Weights of a small GPT-style language model, trained from scratch on English Wikipedia.
Training: a variant of Adam for these matrices, 2713 steps.
Each number is 200 + 30 x the weight over its row's rms, rounded and kept within 0 to 999. Layers, rows and columns count from 0. The size before them is the row's rms in percent of the matrix's.

# down: layer 2 MLP down (transposed), 960x192, rms 0.0736, rows 678-713, columns 0-95
# up: layer 2 MLP up, 960x192, rms 0.133, rows 679-714, columns 0-95
down678,081,178,189,159,241,177,207,196,174,211,180,179,191,216,226,220,230,232,240,229,195,198,171,183,205,209,191,216,187,240,185,266,166,149,110,171,208,228,196,222,236,170,137,198,174,221,123,252,186,210,198,218,201,237,206,148,205,195,245,189,234,142,166,235,181,160,188,211,202,211,213,205,155,192,258,198,188,224,186,178,218,240,218,204,206,170,233,164,218,236,176,168,191,198,190,161,186
up679,105,179,155,153,180,220,163,200,184,230,181,226,196,146,154,180,222,235,193,144,188,189,171,159,194,183,265,215,228,173,232,222,238,213,156,157,188,212,185,228,215,239,169,257,222,240,181,236,193,189,211,178,193,182,194,243,192,204,251,199,206,219,214,197,200,232,166,159,173,214,186,223,163,238,163,243,167,205,140,169,239,230,201,201,184,151,160,180,165,226,190,175,221,171,148,147,217
down679,080,170,188,198,185,218,195,124,208,174,174,216,185,143,272,259,224,218,160,203,219,243,163,232,231,242,274,188,224,178,191,178,184,181,128,197,213,190,226,192,162,212,161,161,197,232,214,177,217,173,240,203,246,235,201,199,182,226,193,178,213,211,232,206,249,185,200,209,255,184,185,208,208,208,195,209,232,184,216,178,192,250,178,153,195,222,163,208,235,186,227,222,192,189,228,207,170
up680,088,167,180,162,180,231,147,216,200,209,165,209,184,191,159,197,219,240,180,146,181,181,184,190,243,181,244,196,217,182,264,234,247,208,192,164,233,235,191,239,238,211,191,277,204,252,205,238,177,178,168,190,183,189,174,227,176,186,227,154,224,191,180,188,211,205,217,177,192,214,179,221,176,223,194,257,175,189,171,164,257,243,231,234,230,183,162,185,170,214,173,193,224,182,146,183,209
down680,069,214,189,202,224,179,226,194,230,178,229,233,183,265,198,153,199,228,238,198,194,159,171,167,202,241,233,161,267,217,195,163,186,195,180,164,201,194,224,209,222,238,165,175,128,225,178,233,233,173,215,209,199,167,194,239,229,155,231,171,245,147,158,188,189,190,217,207,180,176,225,216,161,119,223,187,230,220,175,183,201,247,166,208,216,209,242,157,248,189,197,203,218,197,242,256,262
up681,094,171,243,169,214,230,193,185,219,190,208,254,180,176,200,161,234,276,195,193,172,163,172,188,213,204,208,213,255,205,253,228,181,189,144,178,235,186,155,216,179,217,189,203,198,241,183,222,158,162,229,212,166,189,129,233,160,217,227,222,237,203,151,235,209,193,214,179,203,195,222,244,137,203,175,238,220,140,167,158,271,251,187,188,210,214,197,199,199,214,170,179,259,155,163,211,220
down681,099,168,166,199,201,191,186,273,210,247,219,192,215,170,165,257,236,184,263,224,209,210,203,225,219,146,181,236,211,167,212,154,189,186,209,157,223,244,169,227,174,193,333,190,203,169,175,206,194,219,177,197,192,221,199,155,136,200,243,242,169,222,233,181,183,226,215,185,212,216,232,148,282,202,140,213,172,166,221,214,204,136,202,205,203,186,236,206,170,198,203,168,213,187,210,228,227
up682,104,142,183,151,171,247,134,210,192,222,160,195,224,175,126,211,222,245,169,170,205,190,170,154,204,178,230,210,196,167,220,252,238,201,180,144,184,251,183,258,218,230,192,227,203,257,209,245,143,215,185,196,169,233,186,238,197,204,222,165,214,214,195,210,214,189,161,191,229,188,179,222,164,227,183,276,172,171,155,173,236,245,214,185,200,145,180,187,181,240,170,190,214,196,153,179,187
down682,101,181,216,217,191,175,142,204,214,242,179,216,159,170,182,153,202,201,197,218,160,264,144,171,204,191,285,197,283,223,202,197,230,221,236,157,180,253,156,207,236,235,182,200,229,187,147,206,196,230,233,176,154,267,207,175,214,203,175,137,182,201,197,225,202,193,141,213,180,272,194,239,212,250,208,216,156,208,238,204,189,201,239,156,256,196,251,212,138,238,182,206,222,219,197,215,182
up683,095,158,188,149,180,204,148,217,205,220,205,191,182,172,146,163,213,248,169,173,186,192,184,153,198,195,273,223,212,174,249,223,232,205,168,185,222,231,185,230,229,227,176,234,226,254,189,229,149,175,207,210,198,224,190,246,183,197,215,141,235,187,182,198,226,225,183,187,208,208,158,221,165,257,203,237,141,176,159,159,245,263,238,179,215,180,186,218,181,268,154,178,251,176,183,185,196
down683,091,199,184,140,205,161,187,221,179,184,186,182,187,274,175,172,221,216,150,200,208,202,183,198,184,220,237,228,196,210,181,192,198,248,199,168,196,220,202,184,242,199,152,201,163,229,204,198,145,250,195,256,181,199,176,216,190,180,188,232,244,152,180,211,204,183,234,217,224,184,232,180,178,159,229,210,171,212,157,159,216,236,234,206,164,217,195,168,177,208,98,246,223,220,159,235,229
up684,090,145,172,157,192,205,153,197,180,228,165,213,227,175,137,173,231,243,207,118,206,214,150,169,216,173,234,207,226,163,210,197,231,193,183,146,202,243,152,248,219,242,197,261,206,246,203,251,169,167,219,199,195,224,175,263,155,216,244,171,203,194,182,197,208,206,202,158,214,213,172,221,180,236,188,249,172,189,165,179,226,221,225,195,224,164,191,173,168,256,169,168,232,216,177,186,211
down684,078,146,193,241,233,172,205,226,161,166,184,204,214,179,203,202,231,247,250,191,203,213,152,198,239,236,232,222,178,161,212,283,185,240,186,163,150,201,234,192,243,182,188,193,240,198,175,227,197,174,191,249,164,232,150,193,145,214,204,207,220,251,211,226,170,165,197,168,243,194,241,227,214,201,178,211,211,168,156,165,225,245,231,243,226,228,235,142,247,262,187,201,203,188,210,193,207
up685,099,160,160,168,159,227,157,197,183,235,172,204,214,155,157,187,239,232,195,122,201,211,175,156,188,173,239,222,227,180,249,207,227,205,180,140,183,234,165,224,227,239,185,264,228,236,201,243,188,178,199,216,171,197,198,214,189,225,238,190,218,194,177,209,223,220,185,169,223,245,164,232,186,212,176,257,177,177,156,191,242,224,191,203,222,169,202,187,164,251,171,186,230,165,163,161,193
down685,078,209,198,146,162,182,200,198,167,162,167,174,189,197,177,154,243,207,221,192,208,176,182,183,223,242,190,196,189,210,196,176,158,168,190,214,143,195,188,160,205,189,176,212,121,209,184,207,175,211,220,243,150,197,149,208,130,174,193,178,221,183,182,224,180,205,156,202,207,206,221,239,213,189,177,234,237,171,189,152,224,218,256,214,198,202,178,156,239,183,225,185,183,212,118,221,135
up686,093,166,176,153,171,211,176,239,189,233,144,198,209,180,155,174,243,206,192,149,222,161,171,172,205,155,255,254,234,172,236,218,224,167,178,157,199,207,177,227,242,268,191,236,225,245,199,243,186,206,204,192,186,203,174,212,186,217,247,182,191,214,181,217,188,235,191,163,189,213,165,224,168,250,186,259,173,205,139,176,244,230,179,195,193,180,163,193,165,236,171,168,229,191,153,162,199
down686,079,257,165,175,146,182,213,160,214,215,207,206,166,185,168,272,246,184,214,218,214,212,212,202,214,248,206,166,188,192,200,186,177,137,155,198,213,160,199,172,150,259,164,188,196,209,192,172,187,205,179,185,182,270,211,219,165,177,208,225,247,172,216,239,159,180,161,213,186,230,163,177,189,245,202,122,143,200,204,194,229,180,169,181,267,229,169,168,229,187,219,200,203,184,205,243,169
up687,096,176,177,149,174,232,179,198,205,235,165,181,191,176,161,194,223,224,202,154,199,169,175,173,189,168,232,202,207,191,235,238,226,215,141,156,205,253,168,231,238,244,195,232,194,239,204,240,176,204,231,239,174,211,171,235,184,215,228,168,200,174,186,233,207,236,166,177,189,246,184,227,174,262,179,234,145,199,143,183,256,256,199,202,213,178,201,193,182,271,149,153,234,175,130,178,204
down687,099,231,197,201,251,224,174,221,177,170,184,198,192,216,178,146,198,210,155,194,205,192,170,195,188,168,264,254,235,210,206,173,199,195,208,233,203,241,198,148,188,223,166,208,172,190,260,189,214,176,153,203,206,187,206,193,189,217,234,220,250,146,208,244,203,185,158,174,212,258,220,205,171,163,217,149,188,210,157,195,217,212,203,176,257,246,156,260,181,232,236,199,194,215,167,242,216
up688,096,172,179,154,160,224,164,204,200,249,181,198,182,160,147,195,220,243,187,162,209,187,197,176,247,160,261,194,230,178,232,228,220,185,157,139,227,243,179,254,234,236,181,256,218,242,168,230,171,212,198,200,171,198,182,232,196,218,245,180,221,200,168,191,226,223,197,178,185,210,166,225,172,229,178,228,166,180,158,202,256,250,223,223,204,157,180,198,166,253,157,180,250,171,166,199,196
down688,097,192,236,165,179,189,151,211,204,178,191,195,167,200,144,223,181,199,204,208,173,246,211,165,203,210,157,240,254,226,222,222,143,202,147,197,144,234,253,227,242,195,141,233,209,239,139,236,176,184,195,186,225,213,206,205,168,211,243,194,249,172,196,200,178,179,212,207,177,221,218,191,132,219,227,217,196,185,174,154,200,238,218,199,198,187,180,220,213,241,180,182,236,187,189,264,238
up689,094,166,169,159,167,218,176,230,178,226,166,206,194,163,158,193,202,234,186,141,215,210,167,176,216,169,256,213,203,167,234,220,226,181,174,177,197,268,179,223,218,241,194,256,181,248,178,222,180,206,187,204,173,218,175,253,176,228,234,172,228,197,180,211,206,223,178,175,197,238,148,209,173,236,192,271,185,213,167,171,248,223,205,197,212,165,173,201,164,240,171,180,229,192,160,184,216
down689,074,238,215,200,245,202,178,214,219,224,247,188,165,198,201,201,206,199,215,221,218,207,182,139,176,168,158,230,158,264,210,247,172,242,221,205,181,197,188,244,215,190,208,141,160,186,210,231,171,190,215,168,200,196,220,192,146,199,227,198,219,164,181,195,200,221,188,190,247,168,235,149,186,255,179,197,170,193,232,190,173,211,151,226,181,168,217,220,229,183,190,204,185,246,231,99,210
up690,103,145,161,141,158,211,162,197,172,218,196,191,197,166,145,198,231,240,198,140,182,169,174,159,218,151,244,234,220,154,235,221,223,197,182,146,197,215,164,238,226,237,197,259,227,255,210,232,188,202,198,195,190,196,172,248,194,208,257,175,221,199,176,210,206,218,166,191,205,221,188,185,178,244,186,247,149,169,137,173,219,218,198,207,225,160,149,177,177,244,184,184,232,173,156,174,208
down690,091,188,162,205,211,246,213,233,150,232,186,249,198,208,188,242,258,249,237,191,168,220,185,208,226,153,244,219,172,205,219,211,235,182,179,151,220,214,189,153,224,210,189,256,191,218,229,192,182,218,193,206,199,200,170,220,171,228,238,254,219,219,181,215,189,173,208,230,158,240,231,240,153,177,164,187,177,184,153,234,197,201,247,261,182,167,210,156,236,238,182,161,244,227,189,202,199
up691,103,139,166,165,186,251,171,220,189,233,174,211,221,163,148,182,217,229,203,162,194,206,171,153,208,178,223,210,253,193,249,151,202,175,177,167,193,249,151,233,216,270,229,223,195,240,170,247,200,195,200,204,173,197,172,203,195,214,252,191,196,220,126,240,207,219,155,185,168,210,193,207,183,224,185,249,167,197,142,171,216,231,225,173,196,161,174,180,170,246,149,188,217,193,186,154,210
down691,100,243,154,238,181,133,204,187,249,174,185,242,183,131,231,233,243,236,202,173,177,145,196,226,224,208,234,198,178,141,151,218,190,203,193,162,188,218,151,209,177,231,210,206,223,168,239,220,256,201,196,216,231,238,233,175,164,193,154,211,213,236,212,233,203,191,177,195,260,165,190,232,235,146,206,209,194,184,253,186,192,188,212,191,211,222,220,182,185,196,193,187,186,190,191,258,208
up692,100,167,172,133,183,242,185,217,209,203,160,192,219,178,186,201,231,241,180,144,196,182,192,150,246,176,274,229,229,174,248,225,201,181,191,173,189,250,188,209,226,232,182,253,233,257,185,247,176,202,206,206,180,220,152,215,170,209,225,169,232,197,182,226,170,231,181,186,190,226,172,207,177,210,169,260,185,180,165,188,253,250,207,199,221,183,177,214,172,243,172,165,231,182,143,162,189
down692,099,208,147,181,239,260,218,241,246,205,153,205,159,240,159,191,240,242,180,181,180,184,185,180,225,240,219,231,212,210,211,223,208,189,177,173,179,236,153,210,235,192,180,260,207,241,184,223,189,239,191,172,151,214,166,195,223,202,202,156,176,254,161,218,168,265,192,209,183,207,160,205,176,238,207,193,176,191,175,175,195,203,267,204,233,224,226,205,180,212,185,207,243,205,193,166,272
up693,112,167,191,159,165,223,166,238,195,214,159,208,198,185,147,217,232,222,147,183,188,168,166,160,210,180,263,236,208,161,237,215,220,175,160,136,185,217,178,213,209,235,193,285,197,262,175,263,179,211,218,255,175,184,188,250,193,201,250,183,207,192,197,209,181,222,183,180,171,228,185,176,171,216,217,251,156,194,167,192,239,195,172,217,213,177,185,199,160,237,180,171,233,177,168,182,215
down693,125,228,257,182,246,166,194,257,238,197,204,217,212,164,153,200,203,187,260,217,210,196,143,216,213,257,199,201,213,184,196,227,193,187,176,202,192,203,280,215,173,223,169,180,212,226,167,257,223,198,182,203,170,228,237,180,229,193,175,183,156,167,218,186,166,190,178,216,210,169,202,216,201,223,193,193,225,211,258,164,198,176,175,220,151,183,181,256,222,140,220,215,185,226,200,181,233
up694,087,168,176,187,160,238,151,192,184,250,174,196,220,170,143,201,252,229,182,150,169,183,176,179,191,150,242,190,228,191,247,224,229,200,181,182,226,239,196,239,236,225,203,268,196,259,189,220,179,160,180,215,176,213,179,252,200,205,225,176,200,201,181,215,222,229,178,172,201,217,191,208,182,244,190,246,156,197,192,166,233,244,235,212,189,156,178,184,182,232,181,170,247,162,153,153,187
down694,079,182,172,208,149,222,153,221,188,242,223,211,184,150,167,176,209,258,244,171,167,172,220,204,212,208,207,256,162,238,218,208,215,177,162,211,223,194,205,254,224,172,198,215,142,178,188,208,173,199,243,223,158,215,215,257,255,210,205,200,253,167,199,190,226,167,178,201,225,213,232,190,148,177,180,213,147,222,184,197,176,205,178,235,201,161,175,221,207,219,164,200,198,208,195,215,200
up695,121,192,169,197,149,285,204,182,210,252,172,188,212,154,202,206,231,202,146,203,196,193,192,200,201,214,211,198,238,251,217,188,170,206,162,173,195,225,122,210,208,165,193,213,205,218,211,234,205,262,243,238,202,222,167,250,177,183,214,252,254,211,209,221,233,248,126,198,175,214,179,213,205,214,211,240,207,196,152,171,207,193,158,196,169,205,181,222,198,255,124,168,189,181,196,163,255
down695,165,180,181,200,157,159,205,209,201,197,208,220,198,165,213,254,218,250,124,193,190,221,173,189,191,174,179,204,199,217,202,195,212,244,173,167,238,151,167,213,159,148,184,164,233,211,187,187,222,238,211,227,164,206,240,175,175,237,199,139,236,202,193,252,174,261,98,205,235,188,168,203,206,162,196,216,169,215,229,292,205,208,141,177,178,201,207,202,162,170,218,175,179,230,246,230,169
up696,091,168,185,165,147,203,160,227,191,237,176,187,193,192,137,190,242,262,178,148,185,167,177,154,215,178,249,194,193,192,229,205,212,203,185,169,216,223,165,230,223,238,195,249,187,255,201,232,176,187,196,182,179,205,176,239,198,227,240,187,225,190,189,205,237,222,168,181,178,191,179,236,182,240,183,254,176,196,181,163,237,204,210,180,206,186,151,177,198,298,169,182,236,194,180,181,202
down696,092,216,170,157,214,191,171,175,235,177,200,168,192,136,176,241,206,207,196,169,225,193,185,188,233,212,184,153,263,230,224,234,187,137,194,180,236,234,203,240,177,186,185,282,177,211,182,212,145,216,188,201,281,171,130,209,218,179,222,145,273,173,222,213,192,166,177,209,217,230,205,222,170,226,205,172,238,228,185,105,228,233,247,215,209,190,215,238,223,249,171,198,199,186,190,236,138
up697,088,164,192,150,170,212,163,217,221,230,187,200,217,171,152,193,242,232,178,142,191,177,159,152,209,175,254,215,220,177,238,217,246,193,174,163,212,222,167,233,225,248,208,280,190,240,199,214,155,189,206,213,171,208,165,239,175,224,218,159,212,201,190,217,226,199,178,154,220,220,189,188,176,220,186,261,150,175,142,209,214,234,220,218,210,172,181,208,151,232,148,174,228,173,170,158,213
down697,069,177,160,153,193,181,247,178,184,157,135,219,188,201,181,189,190,199,215,156,167,164,176,178,197,214,262,181,224,196,217,232,136,177,234,193,195,224,251,146,188,228,218,223,198,218,206,205,221,197,232,215,233,173,169,178,170,189,196,173,216,235,164,233,200,282,183,198,181,200,136,208,234,205,229,229,176,173,112,218,219,201,186,167,242,197,189,169,196,197,214,192,204,179,172,195,271
up698,087,144,180,170,170,229,166,217,164,207,160,212,205,175,186,183,249,228,205,153,188,143,191,153,175,174,251,205,231,191,236,220,229,202,165,163,206,245,161,248,230,257,193,252,219,245,213,226,187,191,201,226,197,200,172,208,179,213,228,162,207,209,194,200,233,217,171,175,195,210,197,225,177,241,204,281,178,178,146,196,240,248,217,190,200,165,200,190,180,269,156,167,236,182,172,174,197
down698,073,129,188,174,184,202,144,223,185,175,169,188,223,197,139,207,204,225,229,234,221,181,200,181,236,197,196,198,253,155,181,149,198,193,209,187,165,142,190,269,212,220,155,260,183,198,211,141,152,181,200,126,260,217,161,190,142,213,186,173,209,157,189,208,205,203,171,217,151,254,210,227,197,182,196,216,187,195,159,202,171,185,230,213,152,234,229,200,228,213,179,196,251,212,225,206,206
up699,091,164,159,146,151,238,156,213,190,222,203,193,231,205,148,200,217,231,211,170,221,158,188,159,188,192,255,213,203,159,200,224,236,187,188,169,163,236,152,242,234,251,206,229,214,262,196,219,183,192,198,240,206,201,221,231,180,185,213,182,238,183,211,219,178,228,239,185,218,201,178,212,173,234,177,232,160,186,147,183,258,248,229,193,193,146,197,188,172,241,167,183,254,167,135,171,226
down699,098,200,220,191,158,187,156,197,184,217,245,212,171,251,168,201,153,250,172,140,182,205,233,203,206,238,169,210,184,232,181,190,223,182,200,183,190,208,242,254,269,219,201,265,164,230,170,182,123,165,209,196,196,223,228,251,199,197,235,172,244,173,148,193,164,190,205,211,169,190,171,157,181,251,233,217,215,212,242,164,200,231,185,183,193,168,205,136,195,255,138,240,241,211,175,249,215
up700,100,159,159,133,161,227,183,224,182,199,156,205,205,157,139,188,222,234,186,152,210,211,171,194,253,176,270,228,231,162,240,192,196,189,193,154,205,251,193,233,213,245,178,238,210,264,195,231,180,204,184,175,189,180,165,221,187,198,214,167,207,185,193,217,221,233,189,155,177,207,192,235,178,247,198,241,173,206,152,197,258,236,217,197,218,191,153,197,197,243,185,178,239,172,154,175,204
down700,095,203,173,232,190,197,206,202,224,184,251,212,165,303,193,167,180,171,206,167,228,147,177,134,176,194,163,250,264,211,175,253,166,188,179,168,179,250,177,233,213,241,189,183,187,245,187,219,166,193,151,198,224,176,188,163,178,242,177,182,214,217,204,169,196,198,179,138,182,225,192,228,155,195,220,195,221,181,201,157,241,222,249,187,242,170,250,188,170,230,166,157,247,149,191,216,242
up701,092,155,189,141,176,238,188,199,176,230,174,199,206,183,140,200,225,214,211,167,186,177,208,148,217,194,256,218,237,192,242,222,227,189,168,150,233,232,164,245,206,235,198,240,231,260,194,224,191,184,194,188,169,188,193,236,196,203,242,197,196,183,170,217,200,237,188,189,205,220,181,206,164,254,180,252,154,188,143,174,233,267,199,205,199,139,160,174,176,269,158,180,225,170,166,170,203
down701,076,174,217,230,129,215,221,246,156,208,215,188,219,250,177,195,153,216,171,206,235,183,210,228,185,197,181,191,204,179,161,234,227,156,232,230,193,221,192,220,191,229,231,175,209,207,215,197,228,153,230,230,173,249,234,237,154,174,235,174,215,188,218,214,201,209,195,221,207,254,191,188,180,223,175,192,169,202,196,225,177,208,213,188,211,197,185,223,273,173,201,215,211,229,208,140,166
up702,086,162,194,142,160,229,195,235,185,220,177,212,195,168,157,185,237,243,174,186,191,177,171,163,212,174,229,226,247,184,237,224,230,179,167,168,188,235,183,224,209,244,177,243,241,259,207,228,178,188,184,179,161,180,207,251,209,214,223,153,228,194,186,202,195,219,161,199,203,218,161,215,187,218,204,267,166,193,136,177,238,252,187,221,205,168,182,198,186,261,159,180,230,196,149,164,208
down702,058,203,162,211,198,219,206,154,193,198,199,169,152,202,171,217,228,161,189,193,232,123,228,215,223,167,217,240,191,196,215,208,182,194,226,167,216,232,154,152,216,209,196,170,242,216,144,255,186,201,184,209,149,218,227,193,191,246,248,204,162,228,192,219,220,150,244,189,198,209,260,230,231,212,176,194,202,209,207,207,142,240,275,226,225,187,195,164,210,193,204,180,202,154,170,114,172
up703,095,180,197,171,148,236,160,226,188,235,187,203,213,169,122,179,259,234,191,163,205,191,158,171,205,183,235,241,213,197,216,213,241,185,170,198,205,231,161,233,225,218,197,256,229,269,178,246,154,188,181,203,182,200,192,244,167,221,229,154,229,184,198,205,190,223,190,198,198,210,179,213,194,217,187,210,174,185,173,168,239,239,201,226,203,146,179,206,182,244,180,157,229,188,128,169,197
down703,087,173,168,222,183,171,237,212,240,235,225,180,198,178,215,179,208,197,200,150,213,159,200,200,236,235,244,223,223,181,181,221,214,208,188,162,214,164,162,145,254,243,157,226,202,210,166,241,194,213,168,191,188,183,171,204,180,202,182,164,187,198,170,186,183,197,214,180,171,191,203,234,180,234,185,168,220,202,197,206,206,241,244,221,231,245,200,184,182,235,126,183,187,142,174,274,224
up704,092,160,199,137,161,214,177,212,196,229,165,197,201,182,160,209,224,256,220,159,202,205,181,154,229,169,242,221,234,177,235,212,223,179,166,185,178,228,143,263,223,242,200,241,224,252,197,198,162,188,205,181,188,225,180,230,180,228,229,177,211,183,183,231,230,229,163,196,190,196,185,207,170,214,207,245,129,207,165,159,236,257,203,201,222,185,173,202,190,249,158,160,241,192,140,192,210
down704,074,172,187,182,161,152,178,202,214,196,224,148,182,261,160,199,192,163,201,223,186,175,209,170,194,186,219,204,261,199,210,173,185,241,232,214,209,199,213,254,228,206,197,230,228,197,184,196,157,191,168,192,220,255,194,192,173,230,256,190,226,227,216,214,244,223,241,201,142,163,189,176,209,228,207,220,205,187,169,157,236,161,196,140,175,119,136,209,242,206,115,163,206,221,213,232,212
up705,100,176,167,166,150,267,179,232,207,240,144,195,187,180,139,191,226,243,175,157,221,145,187,166,212,166,244,212,216,178,252,253,203,182,185,169,214,236,171,221,212,233,195,251,200,289,175,229,168,217,197,194,161,194,183,248,209,204,232,153,211,214,177,197,190,206,166,190,198,222,175,214,174,242,201,251,178,196,152,182,228,246,212,216,237,139,197,223,154,227,184,174,225,192,161,181,182
down705,086,202,183,144,191,215,174,186,178,183,228,161,158,164,231,160,202,229,175,225,198,152,169,216,166,207,228,238,294,202,188,233,195,214,159,158,245,249,161,200,199,155,175,229,272,198,199,272,152,170,235,219,179,166,167,242,207,175,169,210,239,211,179,200,162,197,199,178,153,232,181,196,212,213,207,209,186,184,159,192,207,243,229,185,218,190,225,188,165,171,221,145,214,174,225,216,178
up706,107,158,162,143,173,240,160,218,185,194,170,199,213,187,140,179,237,227,186,160,188,175,161,153,190,173,256,225,212,201,254,205,228,154,183,159,199,236,182,239,227,235,206,245,224,260,199,253,169,164,218,217,156,240,191,244,200,206,222,191,214,194,178,229,185,208,184,194,203,211,169,232,181,239,191,229,188,176,153,211,230,265,198,210,193,162,185,185,167,262,169,169,215,153,151,157,219
down706,098,179,165,200,191,161,192,188,176,176,204,246,152,225,197,177,189,227,226,217,206,160,168,184,212,213,214,215,195,198,213,233,161,161,202,142,196,230,167,241,238,201,168,186,217,224,161,183,135,221,212,176,148,198,148,212,190,193,210,234,262,169,185,277,179,155,203,217,212,200,203,176,149,174,231,210,160,216,225,189,196,233,226,243,239,211,191,175,203,228,175,148,196,208,147,204,196
up707,093,116,176,148,190,241,166,217,184,223,169,211,216,180,141,193,240,252,216,137,208,196,219,158,216,172,237,204,224,158,249,204,212,190,167,162,205,217,198,235,231,222,170,256,201,266,193,243,174,201,213,213,193,190,194,249,148,222,231,150,214,213,202,205,223,224,202,159,223,223,160,219,163,238,185,252,154,201,130,184,215,236,204,226,223,145,199,203,153,251,173,206,227,193,180,164,199
down707,079,175,194,173,194,215,170,208,173,162,176,243,203,250,188,202,217,206,153,165,164,207,148,231,191,197,223,208,257,171,197,177,218,162,177,156,138,221,185,237,219,194,209,229,196,213,134,181,166,203,208,174,160,247,202,167,186,211,232,167,243,158,213,263,145,193,197,169,169,194,223,164,175,255,193,217,176,236,224,182,208,212,213,192,231,194,262,191,126,220,153,188,174,201,156,219,187
up708,092,136,191,145,186,223,171,204,201,240,192,204,210,182,141,227,242,239,197,160,185,195,192,155,194,155,257,214,223,188,247,188,224,173,192,160,208,246,173,253,209,231,177,256,209,249,184,223,185,159,214,170,181,211,174,243,185,204,223,177,204,197,186,192,207,206,187,180,199,225,179,229,185,254,182,244,164,207,139,196,232,232,206,204,212,174,169,207,175,253,174,160,232,194,157,177,216
down708,083,222,109,221,189,170,243,159,171,152,191,216,169,200,227,141,216,200,246,211,189,209,204,199,214,243,253,170,206,248,232,269,152,202,207,182,225,179,186,178,202,224,143,201,161,197,150,218,172,205,213,196,208,186,199,256,196,220,268,211,230,173,194,229,216,169,232,202,210,190,198,210,184,224,200,171,179,214,166,181,209,249,239,244,289,177,181,182,198,233,200,182,192,231,184,267,182
up709,102,155,176,135,197,207,173,236,189,225,172,185,219,160,151,197,248,231,187,160,206,179,170,167,214,166,259,223,210,202,242,193,234,200,158,183,200,256,166,221,212,225,173,257,208,249,188,225,172,196,179,226,191,207,172,227,169,220,242,162,198,198,196,195,224,205,150,194,214,239,185,200,179,209,192,263,188,185,180,194,254,244,214,184,250,178,175,184,152,266,167,147,239,196,149,191,220
down709,076,171,191,224,217,199,188,249,195,183,243,220,184,262,145,245,210,240,171,210,210,193,202,181,231,226,148,189,151,237,200,235,163,178,168,212,241,242,142,157,211,173,180,241,209,229,165,220,207,199,163,210,144,140,182,207,153,175,190,180,262,193,164,216,224,188,172,222,174,158,187,230,147,259,202,260,182,204,202,235,212,150,217,201,238,189,254,193,186,185,125,202,225,195,181,211,195
up710,110,174,185,134,190,232,231,196,150,205,213,208,241,181,176,205,212,223,198,197,216,156,144,146,180,191,204,187,214,201,218,207,211,184,166,178,242,188,177,205,208,190,195,195,174,235,169,247,204,180,187,212,226,253,193,242,233,201,213,217,226,163,193,190,248,202,178,199,226,268,198,157,187,240,175,212,197,182,183,262,193,258,253,213,226,136,221,225,176,215,225,168,235,176,164,188,187
down710,112,220,222,187,229,212,160,178,196,156,187,228,201,173,179,172,218,193,185,210,194,162,154,168,178,206,209,191,248,250,231,173,224,231,179,179,244,227,149,214,169,172,239,149,181,177,263,228,188,216,198,211,197,229,143,173,200,200,209,184,229,227,219,170,189,188,219,170,247,183,237,172,212,229,221,198,193,198,145,197,219,166,248,200,214,219,164,142,161,164,208,231,198,178,158,189,170
up711,101,143,169,155,179,231,176,222,202,208,156,193,239,157,151,184,227,222,171,179,176,178,205,166,204,175,262,268,200,182,228,189,189,219,171,166,196,220,179,233,226,244,189,243,220,231,174,264,168,180,188,232,144,237,172,219,227,201,211,185,233,194,190,192,162,226,207,189,179,216,187,207,167,231,208,227,196,197,164,165,252,240,207,219,224,183,179,199,194,257,146,155,239,166,131,175,213
down711,091,174,198,235,141,180,242,135,215,196,187,200,204,240,202,240,223,210,214,139,194,211,201,184,179,114,192,218,139,235,228,166,178,214,228,231,194,183,140,210,177,212,236,234,173,213,181,182,220,213,229,187,190,216,215,263,209,192,190,124,200,218,183,238,250,200,216,184,230,219,176,182,192,233,223,169,192,194,204,227,264,214,167,223,229,179,166,191,233,217,205,189,241,242,169,237,159
up712,101,166,188,149,173,225,181,217,177,209,167,166,190,166,145,176,231,239,164,148,182,172,195,169,200,164,232,219,217,182,261,195,215,188,194,139,231,230,163,214,215,230,185,292,221,254,201,244,175,189,219,222,158,205,184,241,192,199,240,176,187,203,174,218,209,235,189,181,218,236,197,210,180,243,202,253,167,191,156,205,235,224,205,215,228,157,172,197,147,255,166,189,245,181,158,188,231
down712,085,212,229,208,200,184,212,192,188,197,189,191,160,214,213,174,200,210,192,171,206,221,179,176,181,219,271,193,209,198,184,210,171,126,195,172,193,224,164,229,247,176,202,256,211,173,120,247,175,211,194,207,144,151,189,257,207,255,201,216,200,196,250,176,191,242,208,199,162,231,220,253,210,163,204,210,222,196,216,216,206,157,204,159,165,210,221,244,234,168,144,182,170,161,188,188,207
up713,090,175,166,174,187,256,173,220,186,223,171,193,200,206,165,178,225,239,206,160,191,153,170,182,200,198,227,222,262,176,271,201,191,175,183,187,186,246,176,215,196,231,203,254,205,260,230,219,134,214,195,162,163,192,175,260,184,222,223,155,234,238,200,209,228,209,184,187,203,212,158,208,178,203,183,253,170,178,161,176,273,251,210,191,199,170,201,210,150,235,169,203,243,212,163,198,244
down713,093,155,180,226,226,221,231,226,158,189,163,169,206,179,197,185,234,196,156,213,188,224,238,248,224,215,193,236,225,231,199,176,207,190,212,166,222,188,277,271,216,254,179,188,133,191,175,223,197,239,177,208,209,181,158,207,181,221,165,138,225,173,226,209,179,159,197,237,214,204,252,225,180,207,207,160,203,221,225,112,191,217,184,212,128,208,210,192,204,238,179,193,200,180,211,243,202
up714,101,180,185,146,194,207,170,207,157,278,184,239,235,163,210,169,232,183,172,201,218,164,163,186,178,179,214,217,189,218,206,249,195,205,128,115,191,245,210,224,183,200,198,224,203,208,168,245,144,215,222,263,233,213,196,183,206,174,199,205,158,207,175,204,183,160,147,195,173,182,225,209,193,213,216,205,166,196,176,128,209,191,172,211,204,145,246,214,187,191,230,189,188,191,179,140,187